Each number is 50 + 10 x the weight over its row's rms, rounded and kept within 0 to 99. Layers, rows and columns count from 0. The size before them is the row's rms in percent of the matrix's.

# up: layer 5 MLP up, 448x224, rms 0.0703, rows 189-228, columns 0-55
# down: layer 5 MLP down (transposed), 448x224, rms 0.0566, rows 189-228, columns 0-55
# gate: layer 5 MLP gate, 448x224, rms 0.0689, rows 190-229, columns 0-55
up189 100:48 38 55 46 34 75 41 34 56 52 58 41 32 54 55 45 62 65 74 59 67 44 54 55 60 56 47 50 51 53 58 42 47 32 55 69 60 62 44 44 51 62 33 62 55 61 36 34 41 44 50 38 40 58 51 49
down189 103:66 54 42 44 67 65 54 61 50 50 47 62 77 33 63 54 52 45 54 58 49 59 34 25 57 42 54 58 53 72 53 44 46 55 47 61 43 46 56 48 44 45 55 34 34 57 45 45 42 57 46 64 50 64 48 42
gate190 092:35 48 45 52 47 44 48 51 43 43 49 41 41 52 28 29 60 33 34 40 54 47 45 54 56 62 37 46 40 56 62 57 48 53 62 48 35 66 42 55 39 63 40 53 60 40 62 64 55 60 58 36 62 63 43 53
up190 093:55 47 65 42 44 55 54 30 62 38 52 49 40 58 47 59 43 38 55 63 50 51 47 56 40 47 58 74 58 58 69 52 41 48 40 45 50 42 41 53 26 53 46 65 49 54 48 61 53 58 56 61 51 49 48 58
down190 086:57 29 60 66 50 56 57 56 53 38 43 53 64 94 61 55 57 69 47 55 50 59 41 56 53 51 43 46 37 56 25 45 53 35 50 56 56 35 61 33 40 51 46 31 48 56 50 56 40 47 47 46 54 53 61 44
gate191 101:53 62 59 54 45 33 43 53 52 45 46 49 43 43 43 50 56 29 43 40 36 40 54 57 45 46 69 41 51 42 36 69 49 33 48 48 45 51 40 49 53 52 34 33 56 45 35 47 54 44 41 61 50 58 42 50
up191 095:52 47 46 54 52 50 57 33 48 70 51 40 53 66 33 56 47 46 53 51 84 56 37 45 74 34 34 43 56 41 50 46 35 61 53 56 42 44 48 40 52 55 47 50 40 55 43 48 32 51 42 46 44 48 47 38
down191 098:44 54 49 54 59 57 50 49 47 41 40 60 49 44 67 67 48 46 64 67 26 58 71 57 38 37 50 45 46 48 43 53 46 48 49 45 43 48 45 39 48 58 68 35 60 66 45 56 47 51 46 49 52 60 43 49
gate192 096:54 54 50 43 50 50 60 55 41 49 45 33 47 39 48 63 50 52 58 53 49 57 55 72 58 55 53 57 73 50 49 50 67 60 38 23 43 44 50 58 49 33 34 44 58 61 52 44 62 47 56 64 63 33 69 44
up192 096:35 57 43 47 55 49 42 60 52 57 69 54 54 55 47 51 71 66 43 34 32 52 71 64 53 55 22 53 37 43 54 42 43 51 38 50 52 52 55 53 48 47 60 39 43 74 43 41 60 50 52 38 53 50 34 53
down192 098:45 37 56 71 43 50 53 62 61 46 25 59 38 37 53 32 42 50 61 43 68 47 44 47 45 34 56 42 58 32 56 51 35 68 42 52 56 63 52 52 47 60 50 40 50 50 36 66 43 42 44 49 45 43 41 60
gate193 102:45 64 39 49 56 51 38 51 45 35 57 45 60 38 58 47 34 44 56 44 37 39 55 67 51 46 49 39 61 57 55 58 48 35 32 40 44 48 74 55 24 44 62 50 47 58 40 42 52 47 46 58 42 42 62 48
up193 111:58 67 60 29 57 33 32 64 56 54 67 64 52 46 55 49 50 41 60 43 58 48 53 56 49 51 62 59 60 50 55 46 53 40 39 51 45 65 70 39 54 58 58 55 52 64 40 62 47 59 43 55 34 46 53 51
down193 096:67 38 43 41 23 59 67 56 60 47 52 52 47 43 54 42 54 51 42 63 26 50 63 54 42 55 49 52 51 68 43 42 54 52 58 50 69 33 46 40 50 66 49 48 42 44 57 55 65 41 43 65 38 46 61 45
gate194 101:45 50 59 54 59 54 51 67 09 63 50 43 58 44 46 49 50 50 55 51 69 48 43 54 61 43 52 41 57 41 56 78 48 60 50 66 46 62 72 59 32 55 65 57 54 54 56 46 55 57 44 48 47 49 40 53
up194 102:50 51 59 53 38 50 32 55 47 65 47 91 57 46 62 47 55 44 48 45 43 52 47 50 39 57 52 50 47 53 46 24 51 59 58 45 80 38 50 55 56 48 45 53 31 70 58 60 34 46 49 62 38 47 52 66
down194 101:55 49 47 38 57 42 44 56 47 34 54 41 58 59 66 38 44 53 57 35 50 49 52 47 55 63 52 57 63 58 50 47 40 54 52 53 63 57 50 67 39 46 53 53 50 49 42 37 38 44 47 67 58 40 44 60
gate195 097:26 58 61 36 43 42 30 62 28 55 41 49 62 57 55 64 41 58 43 75 49 61 54 51 62 56 42 39 57 47 54 60 15 54 54 36 38 61 47 58 46 44 66 28 60 48 58 61 74 47 37 57 64 29 48 43
up195 088:53 57 35 50 57 52 65 56 41 63 56 43 66 36 45 53 43 49 65 52 35 52 47 54 42 61 41 52 47 41 53 48 47 49 51 58 41 56 54 62 67 51 50 45 56 42 56 46 38 60 45 33 59 59 61 27
down195 094:55 54 55 53 45 44 24 59 53 53 59 54 54 33 54 46 37 52 41 50 42 54 52 50 40 34 45 54 45 54 48 50 44 41 60 47 50 44 41 39 51 58 52 60 61 45 58 48 61 35 63 45 44 49 35 75
gate196 103:47 48 60 49 29 53 65 44 50 46 36 46 68 36 36 63 75 39 57 62 43 50 39 60 45 59 36 50 62 47 68 46 53 54 54 50 54 47 43 39 64 25 47 53 48 50 46 68 61 58 65 52 52 42 56 39
up196 099:62 48 54 65 69 61 31 55 57 57 47 40 54 50 50 58 40 58 52 52 48 58 50 55 54 55 53 59 56 50 42 48 47 46 61 61 55 47 47 69 35 47 58 27 43 63 53 51 37 59 53 44 43 53 64 60
down196 108:38 35 38 39 35 55 67 50 32 63 58 48 33 40 52 40 57 47 45 61 49 45 46 54 43 57 58 45 36 34 54 51 43 35 51 52 53 44 54 42 66 58 54 37 42 41 35 50 37 50 58 43 52 59 49 42
gate197 094:50 58 44 33 40 63 45 48 43 59 51 34 63 44 61 57 37 39 65 49 53 54 57 43 38 61 47 55 52 49 56 56 41 59 54 45 59 42 47 56 57 49 48 50 58 39 39 51 56 47 61 64 60 42 61 34
up197 094:43 51 45 78 34 49 51 58 46 56 47 41 52 47 55 46 39 55 25 57 37 53 44 58 48 45 52 47 48 50 49 54 35 47 33 55 38 32 49 44 42 63 50 30 44 64 45 56 45 53 37 57 53 66 44 63
down197 095:43 55 45 56 59 57 53 36 31 39 47 57 48 66 46 54 59 49 69 52 53 60 55 45 56 38 46 63 46 49 49 31 54 46 41 49 53 53 58 59 51 45 58 65 61 39 42 42 66 55 61 57 47 59 58 49
gate198 095:50 39 59 44 35 53 33 56 47 28 35 43 55 60 55 56 56 50 41 59 51 33 44 45 62 56 54 42 41 52 67 67 56 56 41 33 72 65 45 40 61 50 54 60 57 60 54 42 58 37 39 64 51 53 80 61
up198 092:67 56 50 60 57 52 56 52 38 61 44 29 47 44 65 42 50 63 49 36 46 51 32 55 44 70 62 36 46 54 49 40 50 52 29 60 53 64 48 67 46 57 45 45 40 57 45 46 56 60 50 68 49 48 49 63
down198 095:42 50 48 52 56 74 31 52 43 40 46 59 59 53 61 65 50 53 50 56 29 43 52 42 77 32 59 71 45 59 52 54 67 63 57 42 53 38 63 40 50 34 45 46 37 37 44 61 45 45 67 39 52 45 65 50
gate199 098:57 48 46 58 47 55 61 58 55 49 23 39 53 50 71 52 37 44 24 60 64 58 57 56 52 48 38 55 45 47 67 51 51 33 54 33 56 40 68 54 65 57 52 46 51 50 47 69 48 55 49 58 51 42 50 71
up199 095:47 56 61 47 59 45 56 53 35 67 71 37 43 50 44 47 51 52 40 35 38 33 65 37 46 65 36 45 53 56 58 52 50 38 58 55 58 50 42 44 48 47 65 60 42 58 53 70 51 55 64 32 65 58 46 46
down199 097:50 43 42 59 44 43 45 40 52 50 31 58 51 64 31 48 65 38 49 55 46 55 52 56 55 58 50 60 43 33 64 54 42 73 52 49 46 55 53 47 69 42 48 47 59 48 29 56 55 68 49 58 31 40 68 59
gate200 095:46 44 50 35 47 46 46 69 53 54 46 33 42 46 66 29 44 46 47 55 58 46 51 56 43 52 54 62 65 46 44 42 24 37 32 51 44 52 54 48 48 53 31 51 29 47 52 71 37 56 63 57 60 43 54 48
up200 094:54 43 54 39 45 45 48 44 38 48 58 56 42 38 48 49 51 51 52 54 58 39 42 39 45 52 67 43 50 34 47 49 40 40 69 69 52 51 40 44 55 67 45 44 51 73 57 51 45 61 41 75 51 51 44 59
down200 094:53 43 45 28 48 41 57 46 44 67 72 54 37 41 56 41 62 45 38 61 49 62 75 61 66 26 44 43 49 61 53 54 46 56 48 53 43 56 62 43 68 47 58 51 57 65 43 60 43 61 44 56 62 49 45 43
gate201 095:56 57 58 58 52 60 48 46 55 52 48 45 55 42 29 70 50 58 39 39 42 45 57 53 54 56 26 57 52 41 75 67 35 47 34 54 64 65 42 39 52 40 44 48 54 57 73 50 64 53 54 45 78 50 52 48
up201 093:56 62 52 41 64 36 39 60 38 59 47 48 50 45 43 34 46 53 39 52 58 50 52 44 44 54 69 53 34 43 26 38 61 43 60 65 44 51 72 37 43 60 63 55 42 59 53 59 43 61 48 53 60 66 37 42
down201 096:57 52 61 39 49 67 58 42 45 54 34 67 58 52 38 46 66 61 47 55 51 58 52 44 51 42 38 63 44 53 65 34 55 53 40 46 62 44 43 46 57 39 52 35 71 59 72 72 52 47 59 56 39 34 57 49
gate202 103:45 43 44 30 48 41 59 49 53 33 29 54 50 44 71 50 43 43 58 45 42 36 36 73 42 46 42 52 46 59 61 43 55 59 39 63 56 57 48 62 48 41 36 52 29 49 41 72 57 46 63 55 70 42 48 58
up202 102:51 58 63 46 46 62 64 56 49 53 63 46 55 46 51 54 55 54 46 32 54 67 30 44 36 73 61 57 38 61 60 47 44 51 53 51 50 56 42 37 45 58 60 39 56 60 39 51 66 55 57 71 60 57 51 51
down202 104:44 50 32 57 57 43 38 36 46 64 32 55 52 22 43 44 62 47 59 58 40 49 70 47 38 44 52 45 61 49 37 59 61 38 51 31 41 45 61 61 44 62 43 54 62 35 70 55 46 45 53 53 44 59 54 51
gate203 094:52 55 45 39 65 73 67 45 39 47 58 62 64 55 51 52 73 40 65 52 44 46 51 65 55 59 43 48 51 55 58 52 42 53 53 31 52 50 56 53 62 39 36 62 55 50 56 56 55 62 47 63 48 56 30 47
up203 089:60 58 56 41 61 66 57 58 49 50 46 45 59 44 50 43 44 66 43 64 47 37 55 66 43 45 62 42 38 46 65 44 54 46 54 39 56 50 70 48 58 45 49 60 40 49 56 44 52 54 54 45 37 42 37 70
down203 091:59 49 49 48 46 50 53 26 36 34 55 50 48 55 52 56 59 59 42 58 36 60 57 41 53 54 40 50 46 54 41 44 46 41 67 53 35 48 39 63 40 59 25 51 59 41 54 63 69 40 38 46 53 61 62 57
gate204 095:48 63 47 58 51 47 53 45 40 43 69 38 61 47 63 44 40 45 46 58 59 58 48 56 27 42 42 44 40 62 56 42 42 32 50 54 41 50 49 50 55 36 36 42 62 46 58 43 61 57 57 30 63 66 54 46
up204 092:82 46 65 43 55 69 43 57 58 61 58 58 53 46 41 49 51 76 38 56 64 52 35 49 47 63 54 49 48 54 50 52 43 47 42 45 52 62 68 57 49 51 51 43 35 37 33 68 28 54 41 51 55 55 38 43
down204 095:34 64 42 69 55 40 61 37 38 52 46 35 41 27 56 59 39 29 62 41 41 46 36 59 52 31 47 46 53 42 64 31 45 57 56 50 42 30 29 64 65 46 48 47 46 75 62 40 66 43 45 57 56 45 57 44
gate205 100:52 40 56 50 58 44 50 60 67 49 41 46 57 50 57 58 54 59 43 45 51 40 39 65 46 45 56 54 66 49 47 53 55 54 51 42 47 53 54 48 46 51 43 54 44 56 48 61 56 53 52 50 41 58 65 65
up205 097:61 60 52 28 36 67 58 66 58 39 39 40 48 49 67 52 45 61 49 54 62 68 34 61 48 56 52 39 39 47 48 33 57 51 60 42 59 49 74 50 45 52 61 48 51 32 40 42 55 35 58 74 46 40 41 62
down205 100:43 45 34 63 58 46 52 35 44 35 62 51 51 41 25 59 60 52 40 62 48 37 46 31 46 41 38 56 39 60 55 52 43 50 38 53 47 47 49 46 54 50 34 56 46 49 50 57 59 48 57 53 53 48 64 43
gate206 094:31 53 48 46 45 61 45 49 46 41 55 41 66 41 64 41 27 38 54 68 42 50 61 42 39 38 58 52 43 44 71 54 62 31 36 60 61 54 48 55 44 54 55 62 55 50 48 44 42 54 45 62 65 62 71 47
up206 103:42 51 53 56 39 74 44 40 63 44 47 42 58 45 59 50 35 61 38 69 43 37 47 59 38 50 39 58 40 42 57 51 54 32 25 73 61 38 47 67 52 44 41 53 37 52 45 51 58 49 38 53 55 56 65 42
down206 091:62 56 41 52 43 47 58 62 41 32 65 43 51 88 39 46 68 52 40 37 48 54 46 48 45 61 65 52 52 35 41 44 51 65 38 43 44 49 57 38 63 46 39 49 53 50 44 47 62 24 63 53 49 48 54 40
gate207 103:52 55 61 36 51 50 46 37 46 47 38 50 55 40 41 40 47 54 37 48 65 45 30 57 59 42 46 46 45 51 45 50 51 32 42 33 44 64 66 47 44 64 64 50 66 60 48 55 59 45 33 49 39 48 60 42
up207 108:48 60 54 30 57 45 49 49 23 45 60 50 50 53 48 48 46 47 49 56 73 48 53 48 57 43 68 42 64 54 40 49 61 40 40 57 19 64 42 51 67 56 44 47 55 51 37 53 54 48 38 37 31 57 57 47
down207 101:49 57 57 55 46 49 40 56 71 39 60 59 47 68 61 51 57 66 58 56 32 57 35 37 51 47 33 54 55 61 46 62 47 53 43 59 54 55 52 65 33 59 47 63 41 59 61 43 74 50 36 55 39 45 56 62
gate208 100:56 47 62 61 52 66 57 56 33 50 56 54 52 45 48 69 59 62 46 57 59 54 54 42 41 60 44 58 60 57 54 59 38 49 41 46 66 49 51 65 53 36 39 52 37 63 27 59 55 61 65 45 52 43 68 54
up208 099:69 64 50 57 68 47 64 52 64 48 68 45 52 49 43 57 47 77 47 37 73 41 43 51 51 50 57 57 56 44 75 47 43 49 38 33 50 62 47 40 53 64 48 49 49 51 34 50 43 46 61 48 32 29 32 59
down208 103:40 47 46 55 41 64 38 33 49 55 54 49 44 74 40 56 61 43 36 58 52 45 38 55 58 52 52 45 37 64 50 61 45 50 55 59 54 59 39 41 43 51 57 60 45 59 52 49 61 57 41 53 81 56 59 55
gate209 096:52 54 57 54 70 58 41 50 55 59 48 61 49 49 59 42 45 54 37 59 61 43 47 68 55 40 65 40 37 46 51 38 52 53 38 48 45 47 61 48 55 60 59 56 54 53 48 56 51 57 58 44 45 46 31 58
up209 094:55 62 45 43 44 17 28 60 53 51 38 67 55 64 50 40 47 47 49 47 36 46 59 44 46 50 29 30 48 65 60 44 62 40 54 52 60 55 35 49 45 52 48 59 50 65 49 41 55 53 33 51 43 34 53 44
down209 092:41 49 40 49 45 74 59 36 42 51 41 39 55 98 44 69 56 51 57 60 45 43 43 35 48 60 51 71 42 44 43 38 44 41 36 50 49 42 46 58 75 58 55 49 35 34 55 47 43 49 67 44 46 63 55 58
gate210 099:46 47 42 50 50 38 68 63 59 46 67 45 35 18 54 41 35 46 49 51 53 49 70 57 21 70 74 46 76 52 55 73 46 39 40 61 55 44 53 21 38 54 35 45 63 52 50 41 42 58 49 48 56 45 32 58
up210 092:50 47 38 49 56 37 58 48 44 46 49 49 51 76 52 45 50 33 60 46 41 31 41 43 52 39 51 50 36 54 35 38 57 56 35 50 49 70 57 36 66 42 50 50 42 42 48 40 51 33 35 41 55 64 56 40
down210 095:40 48 45 65 41 51 49 57 57 57 52 49 50 17 34 49 32 72 35 46 53 70 42 54 32 66 47 51 60 45 46 54 43 44 51 53 56 44 48 42 44 55 37 64 73 48 45 61 58 46 50 51 43 43 36 62
gate211 100:52 53 43 52 61 35 51 42 54 49 58 48 55 47 66 46 40 50 50 61 37 27 49 40 39 57 56 59 46 50 50 64 72 42 42 50 58 53 47 45 42 44 42 52 64 42 49 56 48 67 55 63 54 50 39 44
up211 096:46 54 54 69 52 33 64 49 53 42 48 52 52 49 61 46 67 50 30 57 45 31 61 55 43 50 29 53 27 45 57 45 51 40 56 54 56 63 42 57 55 45 41 45 52 52 44 56 44 71 48 37 55 51 57 52
down211 097:39 55 53 56 51 50 47 62 48 37 53 66 62 58 54 47 44 49 57 44 33 60 54 44 34 61 71 48 66 48 30 39 56 55 77 54 51 49 48 48 57 56 48 44 31 27 51 39 74 34 62 45 57 55 49 58
gate212 101:52 52 52 46 45 57 65 42 40 29 41 34 46 43 70 33 47 55 34 63 53 54 41 53 54 40 46 48 48 62 30 45 55 49 67 49 60 57 44 43 57 70 60 45 65 49 51 61 49 59 53 47 41 80 60 63
up212 099:46 48 72 60 48 37 46 41 54 53 49 48 53 72 62 55 50 39 42 50 52 60 49 69 46 48 45 55 84 51 56 51 52 50 31 54 34 44 38 65 41 53 30 47 60 72 53 35 37 60 37 42 54 48 30 54
down212 103:48 33 54 60 60 38 55 55 48 43 48 50 48 63 40 64 54 56 74 52 49 52 53 50 54 60 57 38 48 33 32 54 58 40 51 59 55 56 65 52 74 43 68 30 52 51 36 55 38 45 48 53 75 52 36 40
gate213 105:48 58 43 57 54 63 60 48 49 58 53 50 49 57 56 40 45 52 54 64 59 60 49 77 34 46 50 39 60 44 63 59 54 39 52 57 42 51 55 28 34 55 60 51 56 40 42 55 46 44 46 58 46 49 39 39
up213 107:47 50 48 58 38 42 30 52 55 54 58 44 55 49 51 54 39 59 48 50 58 49 40 49 48 57 62 50 69 56 52 40 57 40 59 59 49 38 51 31 34 45 54 50 65 54 74 32 41 55 41 61 45 60 61 44
down213 108:50 54 65 41 75 57 43 56 43 60 48 47 40 42 34 54 48 50 38 50 53 57 46 56 49 44 33 47 41 55 46 66 56 61 59 47 65 61 66 73 50 51 52 51 22 49 48 53 54 56 42 30 56 43 46 46
gate214 107:57 42 62 62 46 59 55 43 53 51 40 45 71 39 61 46 54 53 55 47 45 56 44 63 44 52 47 33 65 47 44 45 44 56 40 50 41 54 45 46 42 61 60 26 44 68 41 56 39 48 52 43 46 51 42 61
up214 105:72 41 64 55 62 55 57 73 59 69 56 47 54 40 55 38 35 44 63 67 50 57 41 41 27 56 43 69 63 61 57 44 48 33 42 62 38 43 61 46 61 45 39 56 56 48 41 47 36 64 59 58 41 64 34 46
down214 107:56 34 33 39 32 63 41 56 44 54 61 60 53 61 56 29 60 53 32 66 40 55 69 54 58 29 43 55 51 38 34 66 52 56 60 58 54 59 48 43 55 69 46 39 48 61 73 40 49 44 47 34 53 45 49 55
gate215 093:45 42 48 56 41 45 51 54 66 47 51 55 55 46 55 64 53 25 66 45 59 23 55 53 60 58 53 60 71 48 55 51 53 47 44 34 58 59 47 54 49 43 51 46 49 50 57 67 49 57 32 39 47 62 64 55
up215 091:51 53 59 59 40 48 61 47 48 54 61 45 46 41 50 40 45 46 55 57 36 41 62 33 33 60 52 56 69 55 50 55 67 30 57 67 43 34 42 43 62 64 53 46 52 70 48 46 59 48 40 47 63 46 54 52
down215 094:61 50 47 41 51 54 40 48 33 50 41 47 58 63 51 51 55 47 40 54 56 49 51 61 49 55 49 57 27 56 46 52 59 52 55 50 45 47 45 51 30 29 43 70 47 38 61 33 43 47 72 52 35 62 42 44
gate216 097:58 45 58 43 48 62 66 42 51 47 39 47 42 61 48 45 46 48 41 58 33 52 42 44 39 43 43 62 54 55 57 39 63 41 45 64 57 45 39 46 41 44 56 52 58 52 53 51 64 67 62 47 52 42 63 58
up216 093:44 61 53 64 49 28 31 58 37 59 51 63 45 49 45 47 40 53 44 38 45 56 54 51 34 55 43 37 49 51 55 62 51 59 59 65 47 40 51 51 49 54 51 37 40 50 46 32 52 28 37 63 51 57 41 23
down216 094:63 45 41 17 54 66 67 45 56 39 41 35 58 38 47 46 56 49 37 43 58 16 39 58 51 55 49 64 62 63 35 49 49 64 51 39 55 66 61 46 55 48 33 57 49 40 51 58 30 50 58 44 49 39 46 72
gate217 103:47 70 53 36 44 41 61 54 21 43 44 44 62 58 49 58 39 47 52 47 70 44 58 52 58 33 55 29 60 54 48 43 52 29 46 44 51 55 51 46 23 51 49 59 44 57 50 36 45 53 43 64 46 51 61 54
up217 103:54 64 45 47 63 28 41 53 50 40 64 49 61 39 25 36 57 45 49 33 45 57 51 45 41 45 50 50 45 39 49 66 60 51 40 58 55 71 46 55 47 67 47 33 64 59 38 58 49 46 50 47 46 62 43 31
down217 104:52 42 42 65 31 57 74 52 33 44 51 57 49 51 53 41 40 41 50 35 59 61 40 48 60 43 61 40 35 79 39 39 43 51 54 51 60 43 54 47 41 50 76 53 45 59 47 40 50 56 44 45 52 41 51 49
gate218 100:42 38 65 52 55 41 43 53 20 49 42 46 43 36 49 56 66 55 28 70 44 46 41 50 49 53 42 38 35 43 60 55 30 41 49 48 69 59 40 32 46 57 57 59 48 54 41 38 51 62 55 54 65 44 51 54
up218 099:37 53 53 69 44 46 25 53 23 62 44 74 61 45 61 50 49 46 52 70 47 72 52 67 52 58 41 51 57 64 53 41 45 57 58 64 59 44 29 31 45 65 75 35 49 53 54 53 45 43 52 48 63 47 55 53
down218 097:57 40 49 62 63 61 72 38 36 44 71 41 58 45 48 62 53 54 56 38 48 54 47 55 37 64 49 63 41 40 46 52 50 46 58 47 59 72 60 55 52 38 47 50 31 56 35 44 36 53 50 71 48 60 39 35
gate219 100:44 46 57 56 51 49 55 52 40 54 58 34 42 32 54 55 35 61 47 38 56 59 72 47 46 38 48 35 72 43 44 56 46 50 37 56 50 63 45 48 57 44 51 45 45 70 34 56 48 57 55 50 42 55 33 48
up219 102:34 53 39 43 38 59 33 41 39 49 42 63 42 65 43 46 63 56 58 61 59 44 56 42 36 46 48 57 47 39 64 51 54 51 34 56 39 51 49 30 38 39 44 61 44 34 51 48 39 45 54 51 38 42 51 49
down219 104:61 54 53 50 39 37 60 60 68 79 49 51 45 52 53 51 54 56 48 44 44 53 45 43 68 56 54 71 30 67 39 68 33 43 63 40 39 28 35 54 62 55 60 45 56 32 60 47 64 40 32 60 47 41 59 54
gate220 101:51 54 53 48 38 46 48 57 39 52 55 53 43 35 44 43 60 59 34 51 60 39 32 66 60 38 35 34 49 53 61 55 60 43 55 44 37 53 64 43 52 44 57 59 57 36 31 57 49 67 58 60 45 47 56 68
up220 100:63 38 51 53 44 53 54 58 29 63 40 39 50 35 51 45 67 42 36 59 77 54 41 66 46 53 46 42 68 43 52 44 49 27 51 57 45 54 52 59 36 50 49 67 65 37 49 62 53 61 45 58 50 64 55 45
down220 102:40 48 55 41 50 41 38 58 48 49 54 62 41 50 52 51 63 41 66 39 45 38 61 49 45 40 54 54 52 44 41 54 58 72 71 45 53 47 56 48 52 43 49 43 19 48 68 48 47 37 55 51 55 73 53 34
gate221 101:42 48 67 53 41 46 56 59 43 46 56 41 49 41 50 40 26 59 38 55 59 65 47 48 49 48 44 55 71 56 68 55 58 38 35 44 35 49 51 39 45 55 50 26 59 39 58 57 39 50 73 36 54 31 29 63
up221 103:47 44 65 54 41 57 56 32 47 51 57 53 47 48 54 55 37 54 50 54 57 37 55 50 51 51 48 37 67 51 47 52 57 54 56 47 49 46 26 58 56 52 49 38 46 55 47 51 42 43 85 52 42 35 45 37
down221 102:65 49 54 57 55 52 47 67 60 60 32 54 60 43 56 57 60 46 52 39 39 58 32 53 55 67 54 46 39 55 45 54 40 36 46 63 52 52 70 58 39 29 47 57 66 56 43 59 75 51 48 58 69 63 45 59
gate222 104:60 58 65 49 42 51 54 54 47 51 26 65 52 35 57 46 56 49 33 71 61 42 59 54 16 55 44 49 62 59 42 39 56 37 52 54 57 48 49 48 42 41 43 38 40 48 27 36 41 58 44 57 47 46 31 64
up222 106:54 62 53 40 46 53 56 71 49 54 50 41 64 69 46 51 59 73 39 76 45 57 60 55 62 49 65 49 41 48 63 55 48 48 54 46 38 63 49 64 52 49 52 62 50 47 64 47 56 50 46 60 54 49 56 44
down222 108:55 30 40 57 61 23 50 49 73 70 53 55 37 59 45 49 56 44 55 56 45 53 60 40 46 34 47 34 48 53 49 62 54 41 44 64 57 51 42 54 55 33 67 48 45 53 51 34 53 57 46 37 38 63 56 47
gate223 090:44 62 45 39 33 43 47 52 53 52 48 45 58 49 56 40 49 58 52 41 68 52 54 59 48 43 43 49 45 47 54 48 45 53 58 50 35 61 57 57 57 55 48 51 50 43 63 36 58 44 62 60 65 47 48 65
up223 083:44 42 48 63 36 46 55 51 52 54 61 57 73 41 53 42 33 50 29 46 56 46 52 49 49 63 66 42 37 42 52 40 54 49 60 43 62 45 34 75 50 40 32 24 56 36 51 36 46 43 49 49 58 71 50 35
down223 087:65 53 37 46 58 45 46 39 45 39 36 51 50 67 48 42 63 54 64 57 68 61 65 61 56 57 52 54 55 52 51 53 38 49 34 48 55 53 59 51 54 62 33 62 54 66 57 50 53 32 54 33 48 55 52 60
gate224 102:49 70 62 45 60 50 46 51 50 52 48 54 48 57 53 52 59 60 31 29 56 36 40 60 46 55 68 27 42 38 48 54 59 48 42 38 29 51 53 53 62 42 51 53 49 62 54 31 47 53 52 56 50 31 59 65
up224 097:41 57 57 44 63 59 59 53 28 61 56 56 45 54 39 48 44 52 52 63 34 48 51 64 65 50 52 47 56 45 46 57 53 69 50 33 53 45 51 53 51 48 44 69 44 43 55 56 48 52 56 38 50 36 44 62
down224 103:54 60 30 51 57 49 49 49 45 58 57 36 75 60 53 44 39 48 44 57 48 43 42 64 40 66 55 70 36 62 65 56 49 45 45 68 51 39 53 39 59 43 43 46 45 49 39 38 54 41 35 43 42 50 65 48
gate225 095:37 54 61 36 63 48 51 43 45 50 49 59 64 37 39 47 40 32 43 48 39 38 40 49 29 58 61 62 46 49 58 37 49 47 34 58 33 47 71 28 49 43 49 35 56 64 55 58 57 61 54 50 46 58 34 44
up225 104:52 66 53 56 39 52 46 58 34 59 58 46 42 47 44 52 47 59 58 48 58 66 46 64 79 45 44 37 64 61 47 58 44 47 42 46 59 59 39 51 31 64 49 45 48 43 39 31 50 44 53 51 44 45 48 64
down225 090:38 44 42 55 51 41 73 28 56 51 53 58 44 44 58 46 69 50 42 48 53 48 66 63 48 37 44 30 59 53 40 47 44 48 60 55 28 46 57 45 53 56 66 58 44 56 34 67 61 39 40 56 53 50 40 59
gate226 096:40 52 44 41 57 60 50 53 41 45 52 37 36 45 54 65 51 54 63 40 50 56 52 58 55 40 48 43 68 20 71 67 37 67 48 30 50 59 34 53 52 34 74 42 52 47 61 48 41 62 53 57 46 46 45 52
up226 094:58 58 63 41 38 65 45 50 48 37 58 55 50 51 45 44 44 49 39 52 42 65 53 53 56 47 54 22 68 63 46 45 64 57 45 45 50 56 61 39 52 64 44 69 44 56 35 37 41 60 31 50 56 42 55 58
down226 098:41 69 41 54 36 50 51 59 44 59 40 54 63 67 61 50 62 47 52 73 53 73 45 48 53 59 55 30 41 61 44 50 58 68 56 66 59 37 48 50 52 53 42 53 61 51 57 56 46 53 59 48 47 49 53 49
gate227 108:60 49 77 52 45 54 57 54 42 42 54 41 42 46 55 57 69 31 51 64 49 48 38 52 46 51 53 53 58 61 48 68 54 51 61 57 44 60 44 55 32 48 52 57 60 46 34 45 35 49 60 57 34 26 44 61
up227 108:51 60 41 49 51 49 41 42 57 32 62 50 36 43 46 64 39 53 55 57 32 76 49 57 42 56 51 51 44 45 38 44 39 46 44 64 32 50 49 56 44 57 52 36 64 62 44 55 26 38 61 30 65 53 54 58
down227 110:64 54 67 21 55 53 49 55 53 41 44 62 38 63 54 49 48 36 37 35 50 49 39 52 37 58 56 43 54 40 44 62 55 54 46 51 46 40 45 55 64 57 52 44 47 45 50 26 61 56 48 50 47 46 59 58
gate228 107:56 50 55 44 64 65 38 60 56 38 59 52 43 43 66 59 46 55 32 38 51 45 59 53 31 52 55 52 44 69 64 52 54 37 44 58 60 55 62 45 51 27 40 65 44 51 62 47 39 50 51 62 53 56 61 58
up228 115:43 49 52 40 50 55 40 52 45 50 46 33 62 38 41 40 47 55 33 44 42 45 62 36 47 56 37 40 44 51 53 50 47 49 36 51 43 49 52 47 46 38 33 43 50 47 36 65 54 36 48 56 66 46 47 38
down228 111:52 56 48 44 33 54 54 56 55 45 66 51 43 37 28 38 64 48 49 52 47 52 42 48 62 44 52 61 48 42 49 56 60 55 55 34 45 47 70 59 48 54 48 43 55 55 43 49 44 71 53 39 52 45 55 58
gate229 121:37 52 45 39 47 54 59 67 49 23 50 22 52 45 59 54 30 54 46 59 61 42 49 60 55 60 57 48 59 32 48 46 50 61 33 57 49 55 53 50 48 40 33 59 55 36 41 49 68 39 51 64 62 46 65 56